Weights of a small GPT-style language model, trained from scratch on English Wikipedia: capped logits.
Each number is 128 + 32 x the weight over its row's rms, rounded and kept within 0 to 255. Layers, rows and columns count from 0. Numbers have three digits each. The size before them is the row's rms in percent of the matrix's.

# o: layer 7 attention output (transposed), 384x256, rms 0.0584, rows 80-92,207-220,335-348, columns 0-255
# v: layer 7 attention value, 128x256, rms 0.0543, rows 80-92, columns 0-255
o207 100:164146142138118115147091122094115154092082159166180170090164079130211082112155100130144102116089105138123130150122127153161140143126117165108150214102135138086171173099146145114133105101154095123059079105113115081167125168131149116168071133128185152064155129099129129076096151118108160143164137100129102116155141148149128163102167170131214134145146086081168166090174188106180124138155114161177115118155084169055173122208087187180117145172110077146181160168113123107094148096139124110142133125152167150131110099142132131155127106202196071134183127099056145141142115148115122116179122141094108064158100110111086160096101089090150154131178149140179122150127145119101180157120140144160104102089150064148137177167130142083095131097102082129133152151157137121106188124095147
o335 104:130136120093141114212090149131083142175143164079143130138115073184200191116151116091125097096101108138151152121140148097140127141152122121134151157115053084070126108127086175134131156156079145163156147125125143132141101107134141151134111122115126136109151059113116121167170128164148125177182100092096159111167171152093133103100165187111164094155166085148071112108146158157153114111161139144139148135173181110224139070127124195123139138108085166154187164044156120105089170085153082132169140133126087182138142079118118127105136130099141114118134186102152160119161109130109173153157116131164135162111108155112086142121175131109070104110102133138045132171130119167147129067062100099100187111113108175158116187086066195105107088143140128108159066149176142074109107108161132
v80 099:152109098115124127123055106140132147144144167150151178064059154114129103102068142159148076167133126176116158121083153175130137140136178098106112164161075099113120101154146120142143142152103137154152073169107119155153160121056139113109128175168138077133110065089138069120177173085131141128066133135165122151160120161146130129102173155158099176121119161097127148096078110071129123178105115045079128146164149103162208137178148123103075049221092111125166176139147115134145119145133143096079090138127122133129235166142138130037158103079117143101166136137090146114156124117126123139136097082131123129088080155132114067146176145081159070083144110068134152135121145149106124132123115117083105101144167143149153152107075139119125076136134134099123144160147102150083089162066135
o80 096:159119163117093124116111104094166081086146074151131123144065105145102205091108136143072137085124137083129107099110167138079133070141092130143110112067165153192145164101094090192087167195129084108072083142137105117192146141143102137108150089141091163146148103155157141114056089119139114085104111105161103115108159116074113106158147172129151154141099056120108133143131146132114104075144122110122160138123111122080133121142122099137189139153199101155087105173055127116145146081135107127088110151108100122046094161062137183140104134137113124117108127126137129173155109075102120134170121209160161144118242105074074078126129120113110121146132102120055103121100145138141136085102106140175147152160144116138095079127133084165086107134153173153140093065079098142111099100092162
o208 111:145136154116117144145122144166131055101086104139160131092150188151188161143101158127128135175124114123160144125146118116095169084152176090094115172157122116135165102160123100135156124083084168096113150161145144087116196179148152133212117134099133093113142129128129106138128146133089095126127113117151173127185104108113119078106124151058110113149108121154147093102177104110125071117023160117154139117134129117120141097197116128147086141125126130115147161087166143154151056160157117122128041131181144150130110157125221153100106138075153176120151095178097190135220123056106136130119141147124137047137122131118077123109183123147130089084151105103125149075122092107093162144178102077201139112073070117091123122180110114113082058081083108106121139154148170114112116165164132
o336 099:157097150155184128157105122078175100125164168183114148087117149144170113067162142156125106127105124086144162175104090124137158154124105133156217173059100155116211147118130086137107091133085102115128092124122125205096134123150082120102134085117116133111116142118131109159126125078123161035069036124046174101111116100143126155162131095179127133139141167127059125170160215159101121105072136119096126140111166153146169144118176069094116135162179113129105115172100082122120166062133155132111129109158120088118149072134090142080115124107152135190138096119087055158127108105162109133105150163187139134125121100109139131169138136139149131158101158151150120143117150202101109084087129129088117181151105160091120150083121187195122131139089157123124108136088169117112173095159101
v81 100:152112146137122092106080101098112121121150111193098142166087130151113148151148115149087102102118106104131098069136182158096174136160102174095114058112114133089144109076130135144102120097146173150198113106129116073203077152154159137136115116137100122105127201188136165144201088076147128164180138069159153076127119040119140097113115137124072124088099108093151126197103108131109110151121112198186165116138079091147180173152096120136107115138099123106168062110102158154049146084117112102105154110144097166132106130139108123064175110124118144131116145102096086124112107139180133125132119125079107058107175165119121163151145119143134150116206179085098165097035140141108180134137145083114109115146131142120107093105076128157124178150159141117205163101190135155136159107136119
o81 111:205140072141172067169140159149144133113130160112127111147103124182092165086152089088145095085180127135103168129161085105124152118174166060202097149139070178140138099111133132085136183134151104136156149116107129075078194113117155127167097110112148083127148051102175102146125151093155173133162156129096145110094132132131107120104076145167129119215120104122127154120188174142141142113112115063149144157120130097122142147148194176084080098152165157161103117140181116154138145185175103175106107098144159126134118105144152158113120088115066134149134172163128154142099180126152134152121126163167118164125134155119113161159171153182142108146083128148140016135183129117144158100113163143128133133154123162129170175203115081104178069160125151180118111127103141128157049160178116
o209 086:145114161068110159127122112162113162164163060151041168098136119160080163138115083205107189104138101083145144125136158163124130124116131203070104082103111121100127145153170080153162133153111165113138102108145072168112089118056136136108116197101114131137070160149187144140113163118110114098164065078146119134086078159165114117075149083117103111146051168158081103148111182137110119103121155155111107108090166172126146103127105088160105120177124098106141167060189145145082135034192112102125114148149095122107088124111114080201141151138148200147150177098132131169115108115150151116107105146125180122118114098149168156114103131064113120135143106124156135118092155138104183123143077130098110114144163148132123116145098138070151100157097122108128148092215152125097161173092102
o337 104:162122089131084107164125128163102165157172082076131113108143138131101103133156118161088100098076084078148092123109112178146139164158131159172178110189088096110109112151088114075095172084138157144167124100051185092123108143114184112151166155130090117158153080092122078106165202185230169172158146142118137108120136078121171091126114139132050166133142112138070172079095096075113132149103080083179124085153123108099150104142120174148190079093159136132113108119112127121132125088097090101164159149090141132099091171140098145123137115138138107119154202120070048101157092160111132083122154106154132097114162119166136135076130135166161112140094139138131050141135153070112067107120084186109148141139132160114114097101113124169156177142080105170121098149163120151103127167141131
v82 092:144061131111110133179128130124147164109130138160206094126136206138097101141094134094110149133154097133112104142150123099092122096127166070123130179124152156099112128138057153158114128091142182131173125096126098094117081117096148138153091150184119124123123072056128144122192146102155114138127132151103185059156086139150150135121202134103190163162189100122148132141125112142145131153142143117130097139101068188093118139132197118133086133099121154128096145089196197139158000135141134150148139150134168126127109128141096126101094132158179137169170119173113107128127139206144146149193125166142159121111132222079135156146124214099088145124100169125160062117151085182179133143087163089116095096149135150135179106151164118110132139102106097106128142130125089164145159167186133
o82 088:150135122084120122115110170160143102104166129125116146140128177155056068049139095093176114112112118140070153169078119147104109102126096077118159124120099130154163113168114120123125111124125111128145132121116132174082182133168121076046091074195126154173191190160157135113105092102135132176093141128175108121144185152105114166130070088150115156067124196110182056143155134132118132153114094183158143148116134098166114092140105081115161066148102178120109171139098136139155114109202126150084179129104104173093083137046151078188110146154110101113043062116147151128086108077171045137153138128105140153146123128155101137105096078097112171112101140134073185152105132126159133149134147126097140136132170087165112181136117117140123177156174119123066110119159136111114133150128127
o210 084:139124161174152127056103112175161146095150094119174148168152092111133086122118146190083164159137102164154121178133155223120134089158109092121121133131148155086135153164136128126131163139117075169141165154142125147201113134116084104115066081134145145144152169054129111162147070151156159153130096107102126148149094139122163103159154128152102094163135138128232128110135124182148115168150177099155164107106082013161097118122156153093102045156091144079120156194104128108129134137131111151158102126126128132123101117122184159143096060121154144114182030159117129171132145109145139066135141139148152143119113153138137131153159151145143133132122158114087099111119069159149176168134122067121143134094098118138084131079158089086143044076150085129166076060126094136113125120161130
o338 093:144146119161095083095147155164175127142129082096198127150147132070104103115178123156164102103152108079179156137127128138107153096167147084201080123098121129098155115117150103087163138099103197132128093097124139108152138183147150162173109100149112112187157142102100085130126162093082113131143143140155063105150093079072087217138097135109132149106158095108232133097149123131102174151118155099122118162085097125146194088126107085173150155160122113108092122142141111129127097123151150176109145104147125114109111148104157011190121160125131163139085095189085132166137081130130094080140145178158124111196118108103153148174122117146100145100129118124132094172117110123206142160169159137166144091134169096097162126180106058090090135136136178156113120102095195127199119140144141
v83 097:111144121064138132099137140152124134116124098129129090125173136137108144070160174128134153085072136081127103154128109133119151104121133089141141119094196138137075129091127150166112085134142146138135137165171052137183069182169139129202098140090126062021164088143163090175099113157134087152166121115172101128146151129106147145201125076107133109138084135168128129118144161130075104097132079170091119128082149139122094107125167094150168154130122158155130171165091156137142178118166119170140135103100102083151092105114097154109146103063109170142103125153115107173166127105168071154172132122140178177149174128143109174214117149095124085155119206059112199162163199128122138104090065095125117133162115118153149102119113107066102174139142091142097132164108071142169161092158121
o83 095:114158159111137122166119133182094170108104108077150168144127118132159108115126131128138097129144074139131081183113159119120081112139154111158151158101113123113149122192092130143164138090123134119189180150117126124102157109132142116123101163165170140167082085100095185102181149103150142093141085124139110122112092201112050126137111128129128112132120158134249192137123115152118186175131131139069147175138080153172162112183140113121175153119067180143077145059132096138127119130105111140153130090159153166163131144150075067147138156171142094122123057176095100154100072179133089082093115077097140108211074090163227140089132073143148103102126097112134103140122092137159081174134149140108130143132148130097142139169075109156096167107138136185092129129126081148121196097150162
o211 106:073152092071142117141105139102107171164179101082085149116144139114052139151131113131132063087108129089070076147133100139099123149039105227133094099070182115143108147140121125147083132168115064121142167096077091109141080120157102103101088128124086166108161148106164111143171120092147121128145127149123119115162125106125112108177121111141116139101102101142155110189138121112113162138170129174109143154164090117114141132137123131054107157193196101159151062096112095165073184066110140134108122164165154189174167127107113120116146117128117134141080148062136048133106162115176146106077125047138157174168183124133121128173120153156118093120096102128130195137148159128158139111181126138124082166081134163188148135141092107146145200163134129187142148142174096121132104153141093
o339 098:151141134180102142092109162178124139099070107160143137187126126133091134102136173102150182168159143086070159098158147132148106094174179043179156119189129131105145125112147098118177123083114157076110115195155124074153135148103088134107122146146150131190107140134109113123178153116103112129180103119163090207100111156133133173101138165111113184169154155113197113155122101141151135125106177090069094153154147116133122123194075109186144126096105068119119107175098107104152125082131116185160158110161145107147149115074142147112129066122135130134095080214141158122126115141131142138177097145124100164091127118126122146136145107145092123115108146147093103126206097197108145157127101119147124118131092051059136141209152031155054104155102105156097104144113134135163119112151181
v84 102:159174151112126149131095129173130136134126128190154113072100120102133196135090119133131079090143160088149150111132154120191116094086116198066177169150110111110139112132124139120092115149191088120089156124080119108186179201095140077141095096095143138100173127134126132118161143137170163147099125140134102107162180198156114068094134097142175116212093046150130148112148165124168135099136111096091103153126112119086106118095125096157099133173164094120127086181095165094113076156112138192135186143101139115111125134122189099117090101131130141166150125137194187105126142098174119132140179125176138190104062164094097132130184088141090185173103114186080139164070154173155109169110106161131135087122134103134136134148125110139081136109173168148104200130084151142108109071107154
o84 110:039130126113113143131132140115108131145113132103132121078126118101094051137132159153103186178143105136156142148211107199137121109069087153154101100116169148156078161073189148133130107141106133079090113131119123100114035114148087189093153148120132149090117184131115117128096138183139092156137082110089108183082101101130155155175139099102125136146137156128133140130100107083134104140082125133127122102093113201137132145139112115113133194121087071140143131069114172157104117123176143026164149145116144065151125092104134097088168196101141148109159053087133094151104086178066152097130080093102116060123103107173169139104081175100160137108130116096223153083110125118082113110173110104144113131111116140093138086066141161127114130106160096071087123125132137139115135097127100
o212 096:113168144098145083139158178135079089155086154144120140131222112104186114103133170066170157133117130158163161201114121120107121050151127144077189143076089124107116108119123139184151144127102190086094101151101117130117210188138186119140120129185132112113152148097115091163124112134050124192149163175150081139141150119111136141106125147185162147168132141134219169182112120174116081129054139125115090114146124169074114141187120120134148124164102184118154094154145139072120127139162106093163166141113127159116145178115143112125166123161126083131141112137100110166189127131064093114129075058156118063087121078095110120119147171117090136086117194087115138112161091150173162107094135091090085135108161154091155133141097099126113130152154093149119117137112138117128150151055149
o340 113:120104173143109109107176094163172128104103096150114096145107139115113191143164193135141075174113152105142120112118114129128110106165099101157170111149102151084126132128157129109150115102197090153100136058154092104148171139164068178129125134114127218176145107173052115117074147099141169094152163129119117141130152166125093138107143111110090122113157148105255141122095171148127168178120144123122128118100095093109147107128146142143140137116142090097093085194085122114136067109127164198169121130120147120162183175124131169138162150124110127155142050164128113073094074105097130145175174163062135168189121124102145137131121105153140113155123122107109090165153115045141147171143166139156140137140172098119133171151113052162135142147122154170124119074149125189205099112162196
v85 100:117118112134089079155078112165156121135095108105062077148096122110119057158105107140096136207135139073076202145126089113148124158151135069092099133131126109180133136103159148136135148102127085170104134146120125127145142144156106047107123110158133125116124141143093145123102126133175064138133142124116109191126181086093120098139089132147183097066207208097138135147117076082129129103134166121050081169139134103129156159104148131100105115096103114100146153117106115103142077140115169160161125167153166142045150148088100103180115143153143114116173146117098095164178120125111109165123174138118197158188153058143129181132114112096095130160082151137086216218139160152141147157107152178155167122124169069129091087085100126085178103142161137122113120186164119135140149110127157
o85 097:132142154079163121125132124044121146147147109131134141137113082111175123126105199167124113095114114164172121094050128152107130162139170171164092138125132111071173109148117123110112120180083169101140176173146126150119135169121068183186171205171101112118174148076142113114115125104132175086131128100143138090183135198118179167134137136095137176132107075129008166137031143098165105107118123114183148095091159111064134131160109076158150145170135142175136097126099106143166075122137154093121158184139106144121096157099185105123143178154138107119114152153119157120153070110121185157165163183185077136118117081151042127112080160129107103158133110139126118122135128109108123151145083101124146101147046115117139122142111154149148071125116139133141109124080148092143104122157074
o213 103:067157116192166128121152144147155175088101068113075121200135111111123114151166119150159165141103164134117102127090091138160114155081138130157071186113084119142110116126101160148133156116093155121175137138091155120089109153097139117101061118120114159166101104095134145147208099194116156153075085148120103134099119100111113086103127068136159132144116134156025129118117145153190129107098109170151077134095114148120098156135154108138155084140131167110119106124139078133096167123133173120142146119110125134113162061111094095091102165115088090156057181075178059134131120168134161086120099190147181114106114169124087022158131073075104061123127170126160130186127137133177113117130127120180129084132153160126157143082114083115168135110100149108112111091158137144142155106199058
o341 096:162103142153153105154129121115086122105186110183105111107119149133094137135144159076171169185119095112090055082124092121155131121131121073136098120103187130157132095156175105118051129113157098133125119101169161124085064191166118055111130137105149137104199180123111097119128079080160132089143149118104091152116121144125143141138119138111115105139107107113106179128088149104134106088151120078096153083113156208111117128139181088152094135213179115148103115100133170200147085111125210127190146135142154106144144158105217148119139066130130134114135218131168166126123150167093139123151160157074125188117153140132127157087157057167149147143155124189135164165169143142144143187159153133124090143119140120188090181142132123139123133173096148095126100172166149091083091140139184
v86 098:161100099135100084114143078153140098142137131087178047121202189117124208095130110132140148097130153120157160058121091145144156146161097132114155111114094117169154154056210157116136129151147141163155140154084161121118112162081103123195163161163099132164107141160204129148151186097134164096186140148164158077102220101155151148135097200137111121086160112070128117119162082114120155137077099133118158156156104150126077130150102127109120157152123054157153082095135081149121166120120162140133150163122179148136178121142108146089192101135065102141090121139191186131164135113136145139105091086146107129123172156172133108131157145072082132118166135196141093126128074165147053087107081132130129109066097075145110165133085155148156116127078151153137134133131117126119163103143130
o86 097:112108178120107135109204105109144105124075129176101093109166090101097121166071159133125099128080183077086121137100203118136151129124143119113143096153154108107100169106067109101172139133091141086065177128129100155169110114146127133043107110087140148140105096160121129145127116164109139147054120190116125153115120078121161150150170108130129119081076122157047181117179110136108071121138120136159104115151161146129138131127165123166103155082094149053132165217046115133161113075127075142137118158083134164149136144137124131152081125128090130173188124146124093098117111094109151157090128171169162101172138132106148102093127126146136105139078159058120159154136076076080183138058114092135098188169155126138134085131128154173092160111053136140181159161175087166122095140123135
o214 095:136108091149095129120162083138169174154110104160108140159146139086107145108147155140121121162085161152126118118131185098139079140146155151121087073099148150158130123155145165166141084156090177147068155127141159153170134082135120116089141089118138125143094113142167110132125103198188113169134138085175178098154156126102126171082098081109093105124138122175058144134059159171065155091095148194111136105157128134176127163151176130160138089087063097116189131124095174144158152047128077060128187180106138147132138170159115148168142150074090104142190115077192136102182146102119131179113106157140137077098171170104150104161122164123140122139152104099087121091110105120139165157035124129143110155140166107145109101133130130120100144069056169066113097149095070132151144091176134
o342 113:166110179124106101132113229142135152174157137110113091155110102090101170143118127095149108162122093040112123129136083167131134150090070138122098129111089100125194181136112098120171157085088151117114127221103136081080094149133169149136163138106128128173109104125088132210150131135140116071162102143090110131079143057173144135115161163096071164144161121137057089132113200072120180199131152103134117117084098132141128145140131114173126148085139154116127125153142089085133163158107096130167132119176138116169149125106133110133167136102150141155150153128118091142153134154112173078132090079142093103165119130108166191063143086103162095082096175131108111131085161143126089161105059185179157168098143160084113057123115191139126144144124165079164177101079166147131134142146110
v87 085:063112120100185123093044121086196154111154137083121095092103141115115138114190175154140140195103130125136146145128109092054136148133129157152134208123118151098171113157156148168109116133116165131184147150134125119134081122129133111182132126083167181151081145066155147172146132146159194114162178147180139197114124117100193136082131153125098083187159153163120117136163136166128142118176134232108147163111110064151164149144117135151094130066106119143123150125121091123136171126116099157160082136168127140098181150108102089152066080113100143172086094137091087142115157092130129124146108215144150188144155157151135119091076131129124161131112146112097137180159144117143098141103148062094128160108163171137117095101067131122134139150101095200152106106198111119184165151152142
o87 084:183134107117071140132116101185199069171115089156144143161160109131106139132145111115134094148130167076121082116086137117195112055133125111123117109102049137133136096142143102084148155077134092148150195151184141099146167158085131084118129122173174102128159153126076118105146141128110108126124143095161106065109172159123134156128096048175153102091092119107125127147121153171159110148124141109101136144147120163101085085194157093142132120126148178145107140160130129174192185171095112156084160123096133174116090137162146097136103135174176148129114172184172123111150145092112188139104140139115132076210056119075189135121171081069151100094143159137098112141184123125194182087191122136148156094134148088121089180168094052147126124128120130153128131096116164110154100143175167
o215 075:099133138194068116089135080175161128086146062147114142216168115078093117139145148126121076149140141059125109122153139132160089077172093194148054103131081153166112148149155116124084134096124075171123133160147149130151164108087112120092067085117108093127055144148157163136170099162135137133130168190148150102139154111129091138149128070192145084110125120151122120127124100134148097149106097150142118129115070127121080115086147140104163176109099126109135147155135085172105156186115103137143127170116097165109111105171119066146106049114112113165107097122127048093088124100133129133080103182153155087164091115064200093135154137186141130099126080153132167190153110127154119128100154133155130119107160133154104115079154036153129130144056159127097080089117089123110091155180102
o343 078:144169152121122139152139173143208130198097104108153105132157133154143113145161114126153097160088112042131080102092086101141157110127105150118144164064092125117137149199153112074158115104127155141140089132175084109174128149150099148173153112116103150159195138131104161125108149089060133168141091097165112130192097132131129096121119090083085173124112149080024140159123190123164171104131117116118132156097155138105166087154130091190157129094132138131086106104080154061137172088139156158119134121149131138133144107119118081203102118081147160137105111172176115139114145128138143115127137149105164136229140099128107131182098031146099154173178177108073161106056175111158116174190135132085102144130118155120149110142127139114087132128125165151098162107130193179143138108160173
v88 095:067142156114184117162139165128128130100161128156108097085135136136148084111092075162146109178135096090144155131118167121094106078166132147167110182085124147130103108115156131072124173122114167080063135126162103147149182095104128065143160111128102201157138063154097109162160090151118124079097122121146114096116127096137110115152203139118098099148122099109120098174119122073160079176147112166149131136107119086134147203112134145139179160096138146073153124202126148094088165174151156127135150145126198143073159146130063140180113025135095139138179123195114138085126124133201102108133107111098103135119208117120112067136156120150115120091144138130168141183127098164114176096131111107161180156094179085153131066199131121149117149110104150140129144094149119131111115168216168
o88 103:171108111069062161112130190110146074163066132094100149097187122150135164159155102093116151050091120182083099110121138114126146161074193105158115138164118184143127140132109125112173141161085134149183160106154137138093163159078217093102076188131092164152197162080120104104148191125100151145216176093147164114170100161138174145083118151140140160163076143132163150106096138110107140096106132123167117222109136124134117067137078088153067105124127113149163127139155156138138126091091090133125131163149105131142119173144080140115095132123146169161110076151137113120105149106086128155116164129198082091165084123131110156110112162111102155141149151129111084105167131111088100157092082130096165096149077107095145133155166085088142079108137123100159084161149154103135065140133094
o216 091:140143125088125106123136094143085123134171102162048153126134156169210146130127113094107130168155122103179160130139124158100094136144143094050181138181170165107175110163114154176176136102127072099186146166132145128090121099060140114074166073133133102160140155041161086144180111177145115095135115124106138149100118143084112115191138154122132139139108119134060132143075125118083119118120075064127133078195123095089147135181114158149116132149147104150172151112146145045107176133137095100133106089074085135109117104124075131151148118168176153137117105173155176102143052079096194131136117084161125096154099133140118121139128204149071166128143139112174155122121094104110111167160091148139149122139128158073116128156134236111114097103157165086105159137159102149121159097100161
o344 101:082196143131089109124135137101148145084117098142098123102157103129105095141143103090152124133144096122119143107143162067129147142068092094151052088094157124231081132151161133123110151164194139128135176111136095085168141127124143174159116139148146132090077108106156165120158171075086135078092154069159077122118153151142121144180089054163125155114151126051108167154081104143182140095156063149122110151136054135135144181174125139093139158186121103106149098154118132129154138104195112158171093165170179140075101162126085087117126152100130130128133143145125153159143099148155085089135117150065157149148119134141108105157148106116111062132148143141143120199177079147127150117159151088136107136120086131143128099043126150151098117156133088157116149036170084153102201164148181
v89 094:121177112163119163140165116087133106100048095045167120125136151108085094115101133130158156047152190128100178098108129144131118145149080116118147131155103157110097123129077117136129152079150150090159150140159148149119157108052084091105102146119136130079033098136200093077159099143174110082114148182127158128112089172148112181106170152114133165157174138161127182180156142129171160164072123120106150128118104122104179097150073104125138187156082062111166110183143084166135129129131148109143200093132116130190129080211171120114117082138155116107136123162122141120119113138103151101109183163151126124138170086147135170135104178111036112094090163198171179138121128121096140118142165101115150148112124117139093110148056144140134101125150129138101185094139135111166096175103121
o89 098:091140138161114094174135092107137103141095108141089122136148142047146107115065144145137037155117115116101124130103139080141097110128109136120132124126142118166128096106207105115126150177109132179150151119149087179189111188168055117096131104120101174117146144140118192156086124142140120127133090120076095147168163103148150109138118114132143117102197117086051096105053114118190138138177129152115142102144150160090140130051136080172162119173162128120114108104078153102125096137160094093157106176143135192118135158126129139092190136117133083127084184106232129127093143114166138153138084152103117075182088173079085114159142090116130140136125158055125089183135178104156087103127074125079095137116096107123099110138178156210171167129105104073145131123118077145120112137116167
o217 100:139113091131111124052159101125131119167135122215158149120104135144129114097100103158110178113141172132162191099132116103186124090168167044075142149101123089111125097144083123212085133094099116154161135105155100103122126145126067128149157080055158155100148144146134069108085107088119110170160116093088135150123133131145159172135174121194130081158112102134139117152099073163111134117099157079161137069114096133135115136145136113103152144061115157088140171111096133141124139109125133097129177115106148134161145105151154138101112173072193121111119118224115188113114092104167126142185100185110144203098185139163080088108161140176101146203065087121100101118181111149152138140110143079151118126110102126054087092113175120100098099135140129124106127141185116085136166120193139
o345 095:149115161115148144085128110155131142140146160177155125157161152138061095149174133192182103122109151140157088085085121164139142150090183152111149125098130192136148174094168111156163121143147175089178147148142151101121054109111189144157075170157143122137112110077107158096129189147109108181056084095132096119128078119124148143127142140109073131121147129142089122110152125122164146118115081145136097086161111130140168075082098135140159136113125073163136121141179076147120109155117106119122162107089141068137128086154193123090150055113140156082139102125138088130133167136090097100145231125096160121189054127082140151111150065120116197086175076178116217124101136155142136116158058103180151093126136107073135147118075143114147141101110150125069159127175124110152081162161117
v90 101:123100135138145102148142117153139097107136110127112136159085125102130108159140178103127131124147123118133074203105135122128123101108140208220154100134121173122109125159101125128100205138150122161103086180097116180199099141145148100127113108087127170093121111103184109103090171120136087154204175120113092136139135111096104172160095129118135231128120143125135125131121062119088111103125109108117124159057094056156112204169160129074110182173161105176118121128135134147129082165100128180084090110096155063116072172063128112180136141040146138108150113154124147159084134200120122130052140113121120120154150164128132202144093095141143139039121177130083094112161130147085126135184186123122166121084118139155080091123119138141113142129158167139113152093124108136170119087138146
o90 105:113189146130212091115135126124086122117154121050151126153133132150101215126161106079085065105132119118070185093128114102141168175146151128134126155129137091102061129109181124092158087127111109115153136105134058115089163130091151138120128153136141088136124122064152160143143136188133100151167092144142130139091119126158089112122141201129055124098128129164209050084105143157133120181126160162121139119130072107151170061078145169176131141081109114108128147087140144092138152111132100141147094107063133167121127136158150142035081105125118165109173109194140143115098139100188116129158134118128177143046138144163144103106116184129153175171173129148142127138119131117130125122099128185165142139136119165150169121194175141075195078141111135160153139161149108130169070093086116
o218 103:132153150139103108108093115178130115104132152162139122169085083110129163156137116135147208107140201101135059050137080097149164171104096140103107146114083148086171090124113118104079095151114115179090090179177088152116133126108107151114122104152095122191088143137091209127182103092103127185115117148113125153121130155103099091115124134255095141113137126162094127136101127124133100121128095134086129158116106136104146086136137091110080148111126145170131071122123129113154130124097176117104135149132147100114147076132076089117047127056130115070151114102111102095073117100154065169158115127166173137163148168147068092117075177127105128108117134141064112117141118092164106170142090142121114136192190120141128129160176163137164168124084083114169089093135044159120120086158089
o346 102:154134105169182127103198091130126159103115125118185171208147186081122143193111238129099096139116076111120102134169159118161135107137130105112107087106157142169135064122175082143129123070165086142100143117130128091213149134121111087215162127111174140132103141144142065116089156092070138090109117158176084166143132119150100167129105090175102153130156146069223103156151071153086187137145129074153097095127099156130126157125138176152128134132115087160105115205097118137136144119156077173189163115110177136106128175164141120174143082157142111103137057169129157070108126092142154106111091133159146142154166134113132158134134114133137123145132153113176127091098133126106148158191143142180109093160137140126114099112168107115087058112156091174129156141126124150131133093110162
v91 103:080108188133081096187077119090132102198159102177166112115118117137144176144106118094096143148118163168106074164159106112138114076147149129139136153171125082186127158086100147104142127142120082098136156112158087170108117153124104140175149084133125131122137146205152081110153193113135137156198111067073103078134182141033061111161098149125114072101097141142153142070139110167140137133139165110201141179148189109104140145117134084068167101158125123165071097102170151128125129080124165093102134138109152041127124118142178107097128056144172077094135149125096094079166091138094177109105154153172112136124145161076109111116105157145062071131102161161092160128164098136103114149089143167155122106147128089143116072131149128149119191124159147113140143109083120157166100134136117
o91 098:113115145141133123130153124196091165137099116099118137147151130100099110162140157139157113128140106160067196042110126130081102209094068136167116142122114092107159145130108128146132080179132134132101077132119144107137124102148102123051084173094153067132095132085124143111118095127152124133086168142068097134109156105212132099149149122108112170112178134124245098145102131111145162107134165140098161141154137168126174128128118156182200134150133168117114094061136072144134091091133116128107122086079113126137120120153132108131174167144121114166141160102149112070116162147154075178113150120039163143126121113176138088183119163121123175128176091114135183187117159192121100179174159145092121167152171162147129128177152150083158117108095085138115150102205063158096138098083129
o219 104:180132125100115126104154154146114196149119180103151109149075121143182153136153131115169122160090131164186121158095131156097095102110112117085207169123113161094206189099132170131124115122094132092151110098075148152173156125039123091145087186156169157043129112104119084151173105061142171139166076108121089107182107109183147119118166146116096100156108147148149134201105156157112151178143165089111130088106146104095182103108125123089105095127062158138151096107158157095108097132139146150176165126178092130118136068067132149111130139111144128080176202114140129171133067089108135164111163114205140154073124140111091173172114144142126126120104157157058123100142114154093161138144110083094123137140158132178121171127078188156123108132166115078132130160091149155151143127140081
o347 112:124132068154082116116171101159098131166153046171165096126082107082025103078092179132105133124122140097109117149116126094121139151138172102189035101146135069188115135119100078096056123105123110097142131168105100141123151183094119129179135081108106137192113110146105082131128143110111098116150133211108105141123148072104145125143131085124126148107130107118204113124077124143127161133174151107128126126113180150157126163132123098156157144120143124121071157151090119133133110095120104169170138154105156101149158165115148098104113136127097134089027098202127111082135129129062114054134139146126103099132156177136158130127125158125122091031104112149103121192185086111167146190067129141213106131130128147123134131136156145172121082146102167101144111146134107166130079147122178
v92 097:108060137139101144113110120143173133126129158199117138141057124129109040098093106222201120086142104062160150043095111117127127075140106140153146153155169149113122171159137040132108087169133133071127147123182169102161126179096132111074124159135124110097175133123149155065098173148101156085136143109087142136136120150114118113098077143149093084130122086097111092127126096168124070148124102090099124094101122073139158148098157136119152184059092139111138178149122136117150185090108122102114121189137122089117093139140138118146148057085151136132080142146132127151180164175105105132127116138097132097097169111159117143178130165123063100079119192114071072086194132137122104148134086166130153093173115155129094110152115110162138128181151177145093170084152114108109123098164174
o92 093:072132075082152124116121184149125060117122110114105133113125019143085173142116109119109105161122114150192156110195102161136125139149108111143153128081111157197087143054168159062157140113069154175142139139095118127080160101096150079168110151143135141130166115132135083165150185128108103116173135092116105093069129160142194195135120127211084089155131105124073201194088111078100120131103156138160138126146091103116085107152084099128082102123137120084146075123153176136121124141119095137115123140174141127109165164145149152115157115160199117126131132176126108121140121115150071156053148102197031149102119144105135093135099145099108132172151098119139152152140089185182102082109097150116170134145076187095121120144163129086116128101078095117113108122124155105122129170122134
o220 090:096131112093110090038141125139106148130110166210141166124169132078057159146147092152135129110142127080106094085100185147140087080102095107073109093081071072165097123103167104124152151156072170168125160110106115095168117098055206192073132127153112126152057079085130102122144123119141095113148165187184089177133094102140123151127134117163123062146167130144166142131059151097154094099172127148182137108130136092163130133109132138063142141123124106101138165091109108138101144099120133116134131185106179202067116107138143130162179066120132150151160101165110173115124098139191099117140139179127123140156133117091117101135133156132095119160127129128153116108118073119123091099153066165150114129135150095161163038118150080124100116121215142123167114102072130130100121155156114
o348 098:092152148140119105111127161076218048146125182142091194071125115099119097073121134138140079142115106058093103171107063145157176066140124169147120141087108153193144140126140051086132108121100165083152114062154188113098164122150112109123159125147161168135188151163125094110130108060073137081131130109112082142117125107139153160081066115075108134107125119108000111165132114167145128177112086134124100160127150152106134035149121074097116153107149147096108122107115137089151077087138130119143146135135100125089126116146147094139137152136156137131152141190156185126169080123087098147073138093130137127153147163170146133200136130117144114134158158167114110131152117200115165107167130100117103094166098123140098141147122176139118134117087111087129127091142114143159148105158165